Weights of a small GPT-style language model, trained from scratch on English Wikipedia: MLP 1024 SwiGLU, hashed n-gram embeddings.
Each number is 128 + 24 x the weight over its row's rms, rounded and kept within 0 to 255. Layers, rows and columns count from 0. The size above them is the row's rms in percent of the matrix's.

# layer 4 MLP down (transposed), 1024x384, rms 0.0745, rows 975-986, columns 192-383
size [ 95 100  96  95  93  97 104  99  99  94  98  93]
[[123 149  82 132 158  94 143 157  92 142  93 168 131 137 118 132 101  86 118 130 104 114 148 132 159 170 112 131 101 104 175 160 131 102  89 138 126 126 155  81 107 134 113  91 121 118 127  89 171  98 157 142 136 117  97 130 126 118 131 160 148 134 159 131  91 157 136 142 129 132 116 101 121 138 126 108 127 120 121  96 161 122 158 129 100  96 111 164 110 181 149 127 104 136 150 142 166 136 124 125 146 122 162 175 163 154 125 115 101 144 152 138 166 146 163 132 152 178 140 143  82 113 145 112 132 147 149 162 116 130  95 109 131 108 117 108 172 151 132  93 146 120 101 153 121 113 129 141 117 119 146  86 101 155 139 125 136 185 134 164 146 109 131 137 128 136 107 113 130 139 150 157 109  80 133 123 108 152 126 131 115 108 123 167 224 143 148 104 134 106 143 122]
 [164 121 153 136 109 161 150 132 159  88 109 132 129  86 119 104 141 158 143 107 103 149 159 134 128 106 135 105 144 107 156 175 136 144 113 110 126 186 182 157 122 104 108 181  99 103 142 123 122 169 160  95 172 160 123 126 111 114 112 131 145 152  98 153 129 130 148 136 117 142 109  93 142 111 158  92  71 104 111  70 126 152 117 102 183 146 175 133 129 111  98 134 120 111 110  83 128 144 100 157 151 111 115 129 140 102 148 115 145 120  84 139 158 172 145 111 109 181 120 126 126 116 100 145 104 143 121 134  90 133 161 148 130 118 135 128 124 134 160 138 109 145 153 113 133 139  88 114 133 109 132 142 131 133 117 148 174 108 111 163 114 146 189 125 157  98 132 146 100 105  87 131 154 118  95 156 139 105  86 121 136  95 116 151 109 114 109 129 158 132 172 109]
 [161 112  84 124 143 122 150 131 139  99 112 124 113 162 113 100 126  84 151 138 151 118 158  86 138 121 171 136 172 118 149 145 143  39 128 153 119 114 152 125 144 112 133 119 112 150 105 103 162 156 145 134 174 103 146 110 119 161 103 125 164 150 131  94 125  92 113 145 119 114 132 128 132 154  98 121 109 170 115  89 136 129 135 143 116 150 161 156 126 106 158 123 129 157 133 134 138 123 100 168 129 111 140 143 100 147 155 117  86 130 154 125 133 125 137 148 114 143 133 119 116 105  95 139 104 124 118 160 137 106 132 100 101 124 164 135 109 169 136 156 143 117 139 100 136 125 108 121 107 135 161 163 170 135 157 127 148 115  77 126 158 125 141 149 173 138 120  92 103 130 137 110 130 147 124 172 149 166 136 115 101  89 116 156   4 169  70 151 136 107 108 137]
 [108 115 121 117 118 148 125 118 108 143 149 121 115 105 142 121 153 132 158 126 111 139  83 145 118 112 174  88  78 159 145 166 114 167 165 134 105 142 130  97  90 123 165 111 159 142  76 103 165 154 107 179 137 134 139 130 129 115 177 124 127  96 101 130 140 105 125 165 100 162 114 134 154  78 124 112 100 109  90 135 138 181 114  78 117 127  81 145 182 138 133  93 123 134 133 132 116 141 102 126 163 129  95 119 136 133 192 102 110 144 124 120 120 127 124 150  86  95 158 143 120 113 133 114 111 111  97 152 139 157 120 121 175 130 185 145 112 121 117 141 123 150 130 122 117  93 112 132 131 168 169 112 133 122 133 163 188 127 120 169 130 133 150 143 164 118 145 129 113 122 115 124  96 161 152 111 147 105 130 136 104 138 165 119 135 151 123  93 159 160 146 128]
 [132  97 114 122 135 144 123 126 113 144  90 125 101 109 147 104 105 132 122 123  90 184 105  92 144 119  64 113 110 150 134 166 129 112 138 136 108 118 137 151  91 151 140 119 139 166 149  95 164 124 138 131 146 146 100 125 167 129 157 125 116 125 175 105 130 175 112 137  93 139  82 142 160 125 141 115 113 123 118  97 131 121 141 168 150 174 166 130 120 146 123  82 102 155 128 131 143 133  90 189 137 139 113 131 106 140 126 103 109 128 126 112 123 136 151 147 116 169 136 110 129 115 117 123 137 100 134 157 157 138 109  87 160 150 107 123 121  96 133 132 136 134 132 149 126 146 104 121 113 142 135 190 142 153 134 132 155 136 145 152 128 143 105 130 133 131 160  87 134 130 155 111  90 127  77 124 144 166 133 134  82 109  97 129  82 134 122  97  98 138 142 155]
 [135 149 137 159 143 142 114 149  84 154 175 130 136 111 118 150 118 112  88 160 141 129 145 120 121 130 172  78 127 115 168 130  73  83 106 121 140  91 145  96 125 137 134 162 162 117 126 115 121 167  90 113 139 135 155 148 137 107 114 107 111 109 105 167 110  93  99 112 105 100 114 114  92 107 117 159 123  98 113 153 126 180 111 153 107 162 142 126 122 148 145 101 134  92 131 128 130 112 129 109 114 108 114 117 163 120 116 116 121 101 148 119 103  97 128  95  94 125 113 127 120 179 140 136 112 132 124 129 149 139 169 111  71  99 142 125 165 107 124  95 104 114 155 143 130  99 128 136 118 134 119  99 161 145 114 122 138 125  98 143 140 124 106 115 168 157 132 132 116 177 119 140 106 138 165 110 115 144 120  98 157 131 141 187  26 115  96 101 124 120 149 150]
 [ 90 148 135 149 140 105 144 175 125 157 118 129 116 103 125 128  91 169 132 133 111 129 121 139 152 157  70 111 177 148 120 117 126  91 159 144 123 132 134 102 155 152 126 115 117 160 140 156 107  85 118 140 136 145 167 121 136 122 147 155 123 126 115  99 139  96 119 175 166 156 126 143 140 137 166 135 143 162 180 111 150 125 108 123 119 122 111 125 157 104 130 138 141 130  94 152 137 122 102 110 152 148  98 113 152 124 123 113 126 108 121 119 120 143  88  93 141 149 126 111 128 122  99 109 133 137 135 148 105 140 130 124 132 143 152 154 116 152 120  91 124 158 169 107 149 125 124 162 107  91 155 182 103  89 104 172 121 135 131 118 151 135 126 106 123  97 156 112 116 116 122 164 126 104 118 158 111 108 121 153 118 141 114 139 142 123 145 149 128 141  88 113]
 [111 104 139 123 125  83 105 124 129 118 112  98  96 119 128 135 148 147 169 150  78 130 120 105 120 117 125 120 129 139 142 125 122 106 181  84 202 109 129  79 123 149 131 133 127 134 123 117 113 106 142 119 142 121 110 125 128 146 123 157 137 144 148 114 131 110 109 186 112  91 121 122 153 139 115 103 109 130  88 132 121 113 161 143 127  81 103 139 146 123  99 107  99 159 135 111 163 128 113 149 162 121  94 116 107 174 127  90 108 137 161 158 145 171 127  97 107 153  99 195 159 171 150  89 192 140 153 145 122 130 132 147 126 135 173 150 122 154 118 130 148 112 150 171 134 136 138 125 126 116 133 177  93 100 129 134 101 130 117 165 120 111 134  92 146  85 159 159 124 151 130 129  80 132  56 132 101 133 118 109  96 117 138 114 113 154 128 113 112 121 113 106]
 [118 136 121 148 141 135 105 105 114 132  93 152 143 175 125 147 137 171  84  97 147 151 109 126 125  77  99 119 103 132 117 126 151 113 133 137 113 170 163 128 118 139 124 155 118 148 136 108 100 144 102 142  75 163 166 102 131 153 126 130  86 140 156 104 103  92 129 159 152 139 122 141 157 147 119 111 108 102 121 144 146 140  96 134 154 117 125 130 126 131 155  92  92 153  99 117 128 155 106 127 124 111 162 151 137 124 104 143 141 173 137 145  66 122 129 143 116 121 111 167 105 116  84 139 152 119 137 174  96 127 110 133 133 118  89 141 152 180 113 152 105 107 102 133 118 121 183  95 117 163 142 120 137 170 131 126 143 122  86 159 102 135 147 119 131 181 145 122 134 121 129 134 193 147 137 127  69  97 118 142 144  94 155 131 118  90 140 162 107 130 157 161]
 [115 166 121 165 124 155 142 120 106 152 144 102 156 166 122 154 151 129 102 127 156  89  95 159 119 120 168 149 127 137 183 117 125  89 130 126 125 104 118 156 132  87 153 144 123 132 114 126 143 123 139 120 118  83 103 140 137 113 135 160 117  87  60 108 187 118 185 132 178 129 152 166 142 141 155 108 113 174  84 142 142 137 125  59 142 135 113 131 139 139 130 155 115 117 152 158 128 142 112 119 134 135 122 158 135 139 142 129 157 117 101 150  71 145 102 119 117 116 145 116 114 128 101 139 140 120 137  98 147 123 118  99 136 164 105 118 112 132  74 147 134 131 146 108 167  89 168 131 156 119 150 135  84 170  92 125  67 114 137 142 108 147 143 145 130 175 141 127  94 109 125 123 116 148 146  89 149 120 166 139 151 108 120  98  74 140 116 122 128 117 113 145]
 [117 131 154 130 106 112 102 152 159 163 118 147 164 132 140 159 149 146 129 137 144 168 131 124 149 103 112 115 128 130  90 140 146 116 158 125 118 119  97 142 129 116 142 145 142 106 145 110  86 118 105  74 105 161 174 137  97 136 120 186 139  71  90 161 120 133 106 132 128 140 112 113 131 147 144 126 142 138 176 102 134 140 159 152 141 134 122 149  93 118 108 118 104  95 171 127 114 132 152 112 105 132 132 121 139 134  87 167 103 133  84 118 155 126 114  88 117  77 172 106 115 130 151 119 132 161 137 116 147 132  98 126 163 160 114 124 114 131 112 130  83 101 129  88 132 138 117 147 119 116 126 129 116 123 115 133  81 167  91 146 135 110 103 132 123 119 113  99 145 138 128 115 158 134 158 121 111 109  95 115 159 137 121 145 172 171 127  80 113 102 147 121]
 [115 136 106 113 126 117 129 114 114 119  90 118 139  98  92 106 103 174 140 135 141 157 130 135 125 126 191 137 147 100 144 146 116  95 129 118 142  90 132 166 107 127 158 120 113 148  83 108 137 152 125 134 152 103 176  84 126 122  63 157 107 121 151 133 103 108 146 106 131  90 142 151 143 115 107 146 104 185 100  81 143 121 132 161 138 151  98 178 121 132 134 141 103 168 133  96 122 155 119  58 169  73 109 116 145 158 111 109 105 138 158 125 121 150 138 124 141 114 152 145 136 165 111 163  95 138 160 106 124 128 113 134  65 135  96 133 114 100  88 131 122 151 132  95 156 156 105 132 103 130 126 145 124 149 100 148 187 116 159 127 150 112 151 153 150 133 159 114 124 130 109 143 119 121 118 121 145 110 148 134 122 121 179 120 186 132  95 124 161 153 133 129]]
# layer 4 MLP gate, 1024x384, rms 0.0758, rows 976-987, columns 192-383
size [104  94 100  93  94 107  96  99  92  99  94  95]
[[150 135 119 135 139 106 143 115 162 109 123 101 156 113 136 107 173 140 135  86 156 159 140 141 122 147 142 122 148 160 111 164 107 124 132 149 168 165 152 166 126 109 109 138 114  99 168  82 141 150  93 128 120 136 158 110 104 119 114 122 167 135 148 106 138 143 170 117 101  87 162 111 124  96 129  48 103 117 134 103 154 150 140  70 128 121 156 171 142 145  96 120  96 135 116  82 131 143 132 143 129 115 157 111 108 103 121 132 156 153 153 142  98 167 136 125 130 133 129 141 125 117 119 145 114 148 108 105 131 135 110 100 141 137 154  91 115 106 105 136 119 187 151 160 194 140  96 106 157  67 130 131 133 130 123 171 144  99 145 126  98 140 151 108 137 116 107 150  83  93  81 151 125  97 134 126 133 120  89 123 126 108 144 113 149 112 102 156 138 144 118 108]
 [139  83 155 119 154 136 118  86 106  98 150 131 157 125 126 118 153 150 140 122 125 154 100 145 131  61 148 125 139 113 137 130 102 167 158  84  98 118 130 142 117 151 133 115 129 125  97 145 134 105 115 113 148 131 116 129 108  87 133 146 133 104  89 128 113 130 155 102 148 112 139 166 140 125 123 159 140 154  83 152 112 159 140 110 131 100 101 120 122 163 151 136 124 101 102 112  98 126 145 133 133 162 148 142 190 108 158 135 153 164 119 134 128 148 149 121 131 122  99 105 164 133 112 121 110 158 141  88 135  69  98 144 138 142 111 174 161  88 105 120  68 123 115 133 123 117 148 124 136 143 124 110  92 137 104 141 117 144 121 187 156 153 147 112  99 114 126 139 107 117 120 125  97 146  96  81 135 122 125 139 113 117 162 155 131  71 135 108  94 125 172 164]
 [148 159 163 147 122 148  95  82 116 140 106 143 169 110 112 124 168 126  76 140 122 152 128 116 155 112 129 187 102 124  99  97 147 131 137 111 124 123 138 123 149 140 145 154  86 153 146 104 109 118  71 147 133 103  70 101 107 136 196 130 107 173 168 118 140 134 105 162 137 118 115 139 132 120  94 109 120 136 104 146 146  75 111 109  94 162 143 140 130 188 141 141 127 130 120  98  91 150 103 134 102 123 134 112 141 122 126 126 144 119 107 127  90 128 102 135 155 123 151 113 128 171 125 103 150 106  91 137 100 141 132 161  99 119 152 148 132  87 118  99 115 129 138 166 185 150 135 175 126  82 117 136 129 107 100  82 117 125 103 156  95 124 153 143 143 107 118 126 108 141 155 125 148 160 151 162 128 150 132 140 101 124 156 105  99 154 123 147 132  56 127 151]
 [103 120 139 138 130  80 124 165  93 120 134  83 154 144 161 150 169 124 121 138 106 144 136 119 109 102 148 148 147 136 108 136  93 129 139 124 137  78 166 159 111 115 125 142 126 186  98 112 121 188 122 144  89 122 136 141 111 127 105 128 160 136 172 118 146 173 145 127 151 162 124 108 102 150 108 142 119 110 106 109  84 100 120 168 136 109 126 135 126 101 157 107  94  98 131 126 160 165 118 104 166 132  81 144 131 168 165  92 101 101 151 147 106 136 129 107 103 145 150 128 106 108 126 127 117 112 126  89  93 156 157 163 106 158  92 109 140 158 124 117 124 133 145 133 124 136  85 156 141 118 179 171 105 113 114 128 103 156 135 180 123 111 136 142 113 133  58 127 119 120 170 112 105  91 132 104  98 184 116 146 129 119 116  76 105 122 158 110 150 121 149 144]
 [171 115 177 140 145 141 136 139 124 101 151 105 142 114 131 167 122 120 102 131 146 121  97 116 132 151 103  55 149 149 145 153 136  72 104 103 119 102 148 102 106 121 127 150 140 117 116 105 129 155 105 102 132 166 152 133 160 123 132 114 129 101 123 153 150 128 143 129 128 120 152 117  71 113 129 166 122 143 117 154 132 158  90 150 127 139 122 151 155 113 124 112 127 147 146 150 117 122 130 130 109 141 134 128 129 114 128 106 134 114 130 140 155 102 144 100  83 145  77 151 123 143 146 125 149 122 157 118 138 139 165 116  78 147 140 203 160 123 103 123 105 134 171  88 112 133 133 132  91 142 139 145 172 105 119 114 103 149 125 119 122 160 102 113 141 159 155 140 129 147  91 148 115 114 169 118 115 154 131 115 133 120 100 164 112  94  92 130 115 113 124 114]
 [149 127 108 134  95 116 131 125 140 132 120 121 151 131  91 190 143 141 155  99 156 180 126 104 118 150 118 118  83 152 113 124 168 132 126 136 145 103 139 148 102 121 118 118 146 106 104 136 125 149 122  86 120  98 123 129 136 149 142  89 157 154 144 142 146 157 151 135 103 144 139 143 152 121  96 125  89 110 105 124 142 150 113 135 119 119 146  86 104 150 168 104 159  86 166 102 148 130 148 135 106 150 125 101 152 141 135 160 158 131 143 138 162 151 157 125 165 112 110 136 123 130 143 141 157 150 148 139 137 134 142 113 167 137 139 180 109 142 138 179 121 140  97 161  81 138 168 146 118 170 137 118 140 133 159 187 115 130  87 184 112 149 105 156 199 170 129 141 110 109 147 123 154 102 101  78  97 161 114  89 115  81 110 147 115 133  93 117 141 127 130 134]
 [116 170 129 152  86 128  92  86 141 110 128 141 172  93 131 106 167 130 150 137 105 130 119 126 102 148 155 132 138  88 173 120 133  87 146 125 172 133 132  90 133 140 102 140 122 109 102 124 129 112 128 150 156 113 172 140 102 124 126 148 112 152 140 156 145 131 144 128 157 198 139  89 114 161 137 107  80  91  84 123 108 120 112 132 116 138 122  86 106 132  98 145 121 100  83 116 126 129 131 115 127 143 106 143  82 127 126 190 106  91 123 243 105 110 119 147 112 139 108 114 135 100 103 137 115 135 158  65 111 174 152 155 133  91 169 152 151 139 147 126  95 137 113 137 112 133 152 141 122 130 117 108 135 126 144 149 122 116 117 166 121 135 130 122  79 129 164 120  89 140  98 121 130 155  84 167 120 104 145 113 129 118 119 136 130 164  69 108 151 119 170 114]
 [167 121 165 117 133 139 139 141 133 131 127 142  95  58 133  98 130 118 174 147 135 171 133 173 144 145 102 116 124 132 154 166  97 131 180 154 174 116 148 127 140 109 106 106 113  88 129 115 172 106 151 118 140 102 135 173 172 124 167 106 164 133  83 153 101 131 117 159 105 123 105 105 135 114  97 133 134 157 134 145  90 156 130 102 113 141 119 150  82 105  92 110 140 116 164 149 127 100 175 131 111 141 125 114  91 132 156 135 105  44 114 130 106 133  98 150 142 120 118  89 167 115 158 105 126  73  84 107 135 115 135 119 153 138 121 111  80 127 102 135 152  93 150 131 120 130  68 154 106 106 128 146 140 111 127 128 128 116 101 151 151  97 125 131 146 134 105 115 106 135 127 121 129 122 115 134 166 148 122  74 111 106 109 125 118 141  93 131  96  99 100 100]
 [141 163 115 107 136 131 115 139 111 111 110 107 158 156 145 189 144 115 103 114 105 124 126 139 137  96 129 155 128 104 165 113 127 124 128 169 168 144 141 147 101 100 130 126  82 119 132 105 139  94 133 143 100 105 101 122 114 133 167 137 144  83 132 122 168 125 114 130 151 103 106 131 165 120  99 111 173 156 109 142 103 134 139  79 106 104 124 117 134 141 176 133 162 131 155 131 130 117 146 115 139 137 118 154 118 108 105 111 121 112 135 127 105 120 128 137 105 100 149 114 114 202 129 106 132 156 162 122 104 102 113 104 122 134 120 148 117 111  36 143 131 130 136 181 130 146 172 124 130 103 123 135  89 130 100 122 113 156 104 154  92 148 116 168 127 120 122 114 128  66 159 161 150 135 147 114 149  79 124 133 103 154 122 115 121 170 127 156 128 128 111 131]
 [143 111 149 148 102 140 137 117 115 106  89 101 145  97 142 141 157 156 136 110 149 133 120 110 162 122 131 140  96 155 129 163 159 147 132 105 156 142 114 139 116 119 143 106 125 136  98 135 134 129 122 127 136 125 111 145  89 107 113 128 139 179 165  99 150 156 131 161  98 124 150 110 119 116  84 142 170 139 112 113 137 113 103 144 145 100 135 122 163  86 112 177 145 154 133 112 165  97 123 122 135 144 122 137 161 137 122 149 113 125 118 125 129 129 154 146 165 124 124 115 139 128 139 158  64 124 106 122 117 158 143 129  97 114 130 112 164 105 118 109 108 162 107 179 124 172 178 117  73 139 140 124 143 124 124 119 159 104 174 138  93  78 118 142 141 158 127 154 118 109 148 154 115 136 141 127 114 129 143  71  94 171 145 116  79 158  95 143 132 120 145 143]
 [141 160 132 120 120 133 137 120 125 164 191 111 142 139 125 165 147 130 134 163 105 144 120 101 129 135 156 155 109 115 102 121 135 172 104 160 101 117  43 119 164 152 111 158 143 111 114 143 130 145 126 139 156 133 127 143 141 110 108 149 106 144  86 126 160 147 142 146  93 109 134  99 108 117 130 109 125 113 112 118 108 116 143  94 116 130 142 114 103 122  81 127 152 101 129 107 143 134  89 137 118 149 169 115 119  81 116 177 124 114 120 139 108 104 138  83 147 113 142 181 115 120 144 160 149 112 136 130 149 123 105 137 124 129 117 124 144 124 157 137  72 136 109 185 119 128 144 118 139 144 161  98 130 143  99 123 129 127  83 107  72 128 138 154 134 162 104 142 160 147 123 129 147 133 143 135  95 129 125  83 157 115 131  95 122 142 166 164 119 100 131 127]
 [115  76 140 112 104  68 121 120 117 111  92  85 122 122 117 135 136 119 129  94 141 143 100 146  91 154 139 126 111 143 141 107 103 127 150 143 134 122 152 138 123 142 106 131 140 135 106 184 139 139 133  98 140 153 155 173 109 137 152 139 115 136 104 118 173 138 140 105 124 133  96 110  82 116 154 130 137 122 114 153 167  96 164  99 115 113 166 200 138 113 100  96 135 138 125  90 125 140 124 114 121 146 153 162 120 160 145 144 160 104 120 103 103 126 173 122 137 146 122 131 179 146 136 129 153 136  92 131 134 110 120  93  82  85 140 131 138 122 116 167 148 122 117  97 142 101 149 147 149 113  85 133 113 121 154 131  81 124 156  87 173 161 177 117 163 137  91 133 166 135 152 143 116 174 138 118 136 118 149 114 165 103 135 138 131 110 132 136 159 128 122 103]]
# layer 4 MLP up, 1024x384, rms 0.0761, rows 976-987, columns 192-383
size [102  95  95  94  95 106  97  98  93  99  92  95]
[[118 141 109 122 157 154 125 125 157 128 117 107  73 125 159 131 138 137 130 191  98 140 182 100 163 110 130 125 140 125 139  95 131 116 129  96 137 115 147  75 118 115 134 142 133 117  95 125 121 103 156 120 178 157 144 154 142 101 126 149 111 183 114  99 111 163 128 107 133 102 115 106 153 131 111 146 117 115 118 136 149 149  97 139 159 133 177 110 114 148 132 141 124 119 152 146 138 128 109 122 152 172  77  97 174 148 165 123 127 112 110 120 118 185 174 126 122 132  99 161 151 127  84 148 103 108 162 125 156 131 137 158 182 155 127  76 158 147 153 137 123 158 126 120  69 199 142 115  98 148 158 114 113 133 131 137 129 133 118 127 141 103  91 143 175 120 128 108 124 126 143 117 167  80 132 145 100 174 148 106 165 101 112 104 104 113 157 160  85 125 103 188]
 [126 138 129 123  94 156 102  96 140 142 121 136 132 170 104 119  99  83 133  93 110  64  99  97 127 141 102 117 137 100 140 111 122 166  86 145 139 139 174  90 101 136  92 115 141 152 111 128 116 130 152 174  72 144  88 126 137 130 148 106 154  82 108 185 119 129 132 144 116 129 167  94 111 116 118 141 167 118 136 148 119 134  68 138  94 123 117 115 118 146 103 125 184 122 126 118 102 110 123 150 110 128 172 105 132 116 127 126 135 114 116  99 103  96 132 130 136 108 144  67  94 144 128 144 125 126 129 156 122 115 144  96  81 160 149 133 176 135  92 143 151 174 119 114 122 128 151  93 117  73 116 104  82 123 138 122 171 133 115 110 100  70 152  83 126 145 135 124  76 111 132 182 161 107 133 107  91 126 115 109 156 105 140 170 109 159 124 144 128 118 136 140]
 [146 144 157 140 117  81  90 147 139 139 144 137 172 150 126 113 138 122  78 106 114 118 137  88 156 137 119 119 140 100 105 114 178 110  95 133 104 127 117 136 144  87 163 104 107 113 145 169  85 101 128 123 105 140 110  89 133 164 113 138  99 157 139 128 120 127 113 108 149 107 120 148 101 146 132  95  74 138 128 137 138 106 125 125 131 117 134 114 136 121  85 119 141 141 127 105 119 121 133 128 119 124 158 156  99 150  90 158 119 115 139 117 128 129  95 144 169 105 154 127 128 136 123 125 119 172 145 105 173 119 103 124 127 104  97 143 109 141 113 115 144 159 129 161 113 121 119 145 122 123 129  79 132 125 134 101 128 138  94 120 151 166 105 140  88 163 114 120 144 130 112 104 111 139 179 150 149 130 111 152 117 155 113 105 127 122 134 149  87 130  86 170]
 [148  74  83 121 151 101 145 133 188 113 132 122 144 104 124 153 117 152 133 122 130 170 120 134 105 135 106 138  95 140 138 113  70 175  96 105  82 128 113 111  96 153 119 156 121 133 123 119 126 106 135 111 127 164 123 154 158  86 153 126 136 121 112 144 119 110 143 154  78 131 138 111 135 113 148 166 128 117 124 123  93 118 153 118 148 124 126 149 155 116 121 164  75 141  96 110 106 154  97 151 126 132 121 164 139 139 138 135  72 140 153 158 127 120 108 142 124 145 155 132 106 120 141  98  85 103  94 152 101 141 136 126 119 113 158 100 166 105  66 139 113 138 123 145  92 180 105 132 177 132 111  75 151 137 122 100  96 147  88 131 157 125 131 145 153 122 127  96 110 115 134 158 128 118 101 163 110 103 128 113 117 150 166 116 143 133 177 111 106 152 141 134]
 [143 113 102 177 114 142 185 116  86 162 102 130 148 112 119 119 111 116 147 106 169 129 105 142 100 111 136 141 128 125 142 132  79 155 169 101 100 116 130 138 135  98 129 146 145 155 137 158 138 119 136 166 164 137 112 184 128 120 105 145 107 127 102 111 140 131 128  93  90 149 108 122 170 143 137 156 120 126 125 112 133 111 149 119 161  90 100 128 140 159  98 154 136 146 125 156  97 110  95 137 184  96 140 145  98 178 203 148 112 130  99 107 118 170 118 148 128 163 144 153 185 100 153 146 151 137 105 124  82 116  56 164  97 145 107  96 115 141 161 114 125 100 112 131 127 134 157 112 136 127 143 157 114 115 188 136  65 139 110 147 146  68 109 128 150  82 122 148 114 130 142  92 131 143 156 124 130 131 154 102 129  94 151 102 131 141 114  84 128 113 117 132]
 [131 119 140 104 162 149 131 149 116 137 111  97 108 117 110 106 108 148 145 149 115 134 118 143  85 125 120 123 129 151 146 134 140 114 112 120 147 105 137 145 134 156 164 150 125 105 174  89 122 118  90  99 132 152 116 125 118  89 130 175 124 136 169 130 144 104 124 142 151 145  61 156 135 169  99 192 116 153 109 115 107 177 133 120 141 146 129 126 112 143 121 137 129 108 124 140 101 111 143 165 160 148  90 105 127 120 126 150 111 159 115 159 108 102 115 130 109  92  87 183 140 156 138 131 162 126 117 112 128 136 131 140 118 128 155 157  95 141 123 138 132 150 171  99 131 189 152 172 117 146 120 143 145 120 114 175 139 133 155 135 108 102 122 109 141 186 156 140 170 106 148 172 124 101 130 105 176 128 120 143 129 149 136 129 127 129 135 108  93  94 158 112]
 [111 141 101  93 130  73  70 110 145 153 156  80 115 112 146 124 109 116 115  94 124  89 147 145 126 129  87 159 124  99 129 106 125 153 153  70 199 148 110  87  99 114 135 148 122 138 100 135 128  92 138 169  81 114 164 134  85 114 135 146  92 132 126 129 132 129 104 145 134 126 132 132 131 116 120 116 121 140 119 133  79 123 177 116 141 119 103 149 121 166 130 109 106  94 149 101 145 161 127 124 133 143 111 181 123 151 121 131 106 100 151 129 121 146 127 117 158 142 144 153 111 128 114 105 144 191 113 162 116 143 141 150 114 135 154 150 139 182 137 137 165 160 155 146 132 154 162 112 145  84  95  79  96 114 147 138 137 132 146 197 122 120 155  99 135 138 110 168  84 114 125 104 110 133  86 118 132 130 144 100  94 117 114 110 124 141 158 169  98 105  86 170]
 [148 143  94 128 154 118 145 124 120 100 115 123 109 140 128 140 116 126  89  76 127 145 125 103 120 141 174  98 108  91 114 146 113 102 140 142  99 158 126 140 150 149 117  95 143  83  78 111  93 106 129 158 119 130 131 141 152 142 127 154 139 141 174 120  96  82 134 133  95 101 163 110 125 119  87 118 151 124 137 105 140 123 112 125 157 143 139 141 103 142 148 139  99 157 121 124 133 153 138 133 146  58 135 144 136 120  70 110 116 143 127 106 123  88 137  89  82  98 150 126 145 107 103 116 115 107 125 114 118 149 121  99 161 149 100 123 110 153 137 147 116 110 147 182 135  99 135  88 168 156 146 117 188 148 149 140 166  86 105 167 114 167 164 131 122  99  90 105  81 107 109 130 175 142 160 132  90 118  78 138 124 146 115 155  91 141 130 131 147 149  78 170]
 [146 156 125 146  82 145 110 167 153 109 120 121 147 134 149 136 152 156 162 117 166 148 165 137 132  97 109 141 174 112 150  82 150 136  89 129 148 150  99 110 162  94 122 170 107 120 101 107 143 142 103 144  90 128 168 150  82 141 136 119 143  91 138 124 134 143 134 152 134 114 125 119 135 116 112  88 136 125 111 157 117 154 143  98 110  98 162  91 159 159 156 156 131 106 170 109 150 167 166 129 136 120 142  92 110 103 127 129 155  77 128 116 133 114 115  91 121 123 150 105 102 147 128 131 104 104 136  86 119 159  98  92 109 127 109 167 116 151 153  98 116 116 114 155 137 108 142  95 148 106 116 134  92  88 117 125 127 185 123 109 172 141  81 154 148 136 116  93 100 101 104 181 128 128 128 139 166  90 160 135 138 160 124 142  89 134 143 128 103 127 125 127]
 [122 111 161 136 101 143 122  97  75  91 108 116  80 137 144 119 140 116  88 139  91 148 101 111  90 109 133 108 170 120  84 119 114  80 128 131 109 132  78 127 129 157 146 108 139 114 145 123  93 157 150 111 137 157 123 101 124 115 145 179 136  90 149 135 110 160 110 126 154 151 154 122 134 184 129  91 104 134 133  86 103 112 166 154 124 138 159 143 101 118 166 140 110 138 122 123 107 137 150 172  89 111 149 102 115 145 135 147 120 146  93 127  82 104 125  98 125 104 172 145  70 157 151 137 138 134 114 143 129  97  87 109 114 154 129 145 120 112 107 126 131 130 129 102 109 127 100 153 130 135 123 153 165 143 134 146 139 138 137 152 103 147 158 114 126 145 140  69 132 100 137  93 136 152 175 105 181  98 135 173 117  90 163 136 158 159 113 114 135 135  96 126]
 [157  98 110 107 156 132 146 143  79 123  96 161 111 115 100 124  60  90 140 135 117 149 128 127 166 108 111 110 106  90 126 147 100 110 149 132 117 156 125 119 122 154 124  91 151 101  85 127  96 116 100 105 117 122 140 130 110 118 138 128 117 140 149 143 113 119 113 141 138 130 131 132  83 113  99 120 142 107 145 125 125 153  80 151 149 125 150 128 132 115  74 124 100 104 125 151 109  98 127 179 140 100 133 100 111 124  98 105 122 109 114 107 116 162 124 159 105 173  65 191 144 155 146 121 114 121 131 168 150 162 128 113 162 151 155 176  91 147 143 122 124 138 134 149 157 109 151 120 124 109 113 154 123 155 154 118 146 148  96 148  64 133 106 146 116 130 120 163 124 151 144 129 160 109 168 120 118 191 121 139 151 165 130 107 123 130 194 160 122  76 136 130]
 [147 121 130 136 109 163 111 136 168 109 138 137 186 103 137 126 137 125 160 123  98  90 132 116 132 102 108 127 137 130 115 100 132 158 134 101 138 143 119 116 135 144  76  53  95 101 136 128 107 174 163 155 121 142 118 136  88 125  90 158 134 117 128 132 135 128 152 170 122 110 150 147  85 118 157  96 168 115 141 118 145 130 153 100 126 148 140 113 107 122 140 150 146 130 110 170 121 102 143 153 143 107 118 151 156  92  86  73 157 105 132 107 129 143  98 152 103 133 143 125 121 139  88 117 100 127 117 167 155 162 142  89 169  95  92 120 158 154 145 136 137 143 118 164 131 109 131 147 166 132 134 117 109 110 172 133 176 147 135 118  76 143 136 123 105 102  51 110 136 158 148 119 144 176 188  90 150 133 175  96 136 136 144 117 130 123 143 141 127 129  74  90]]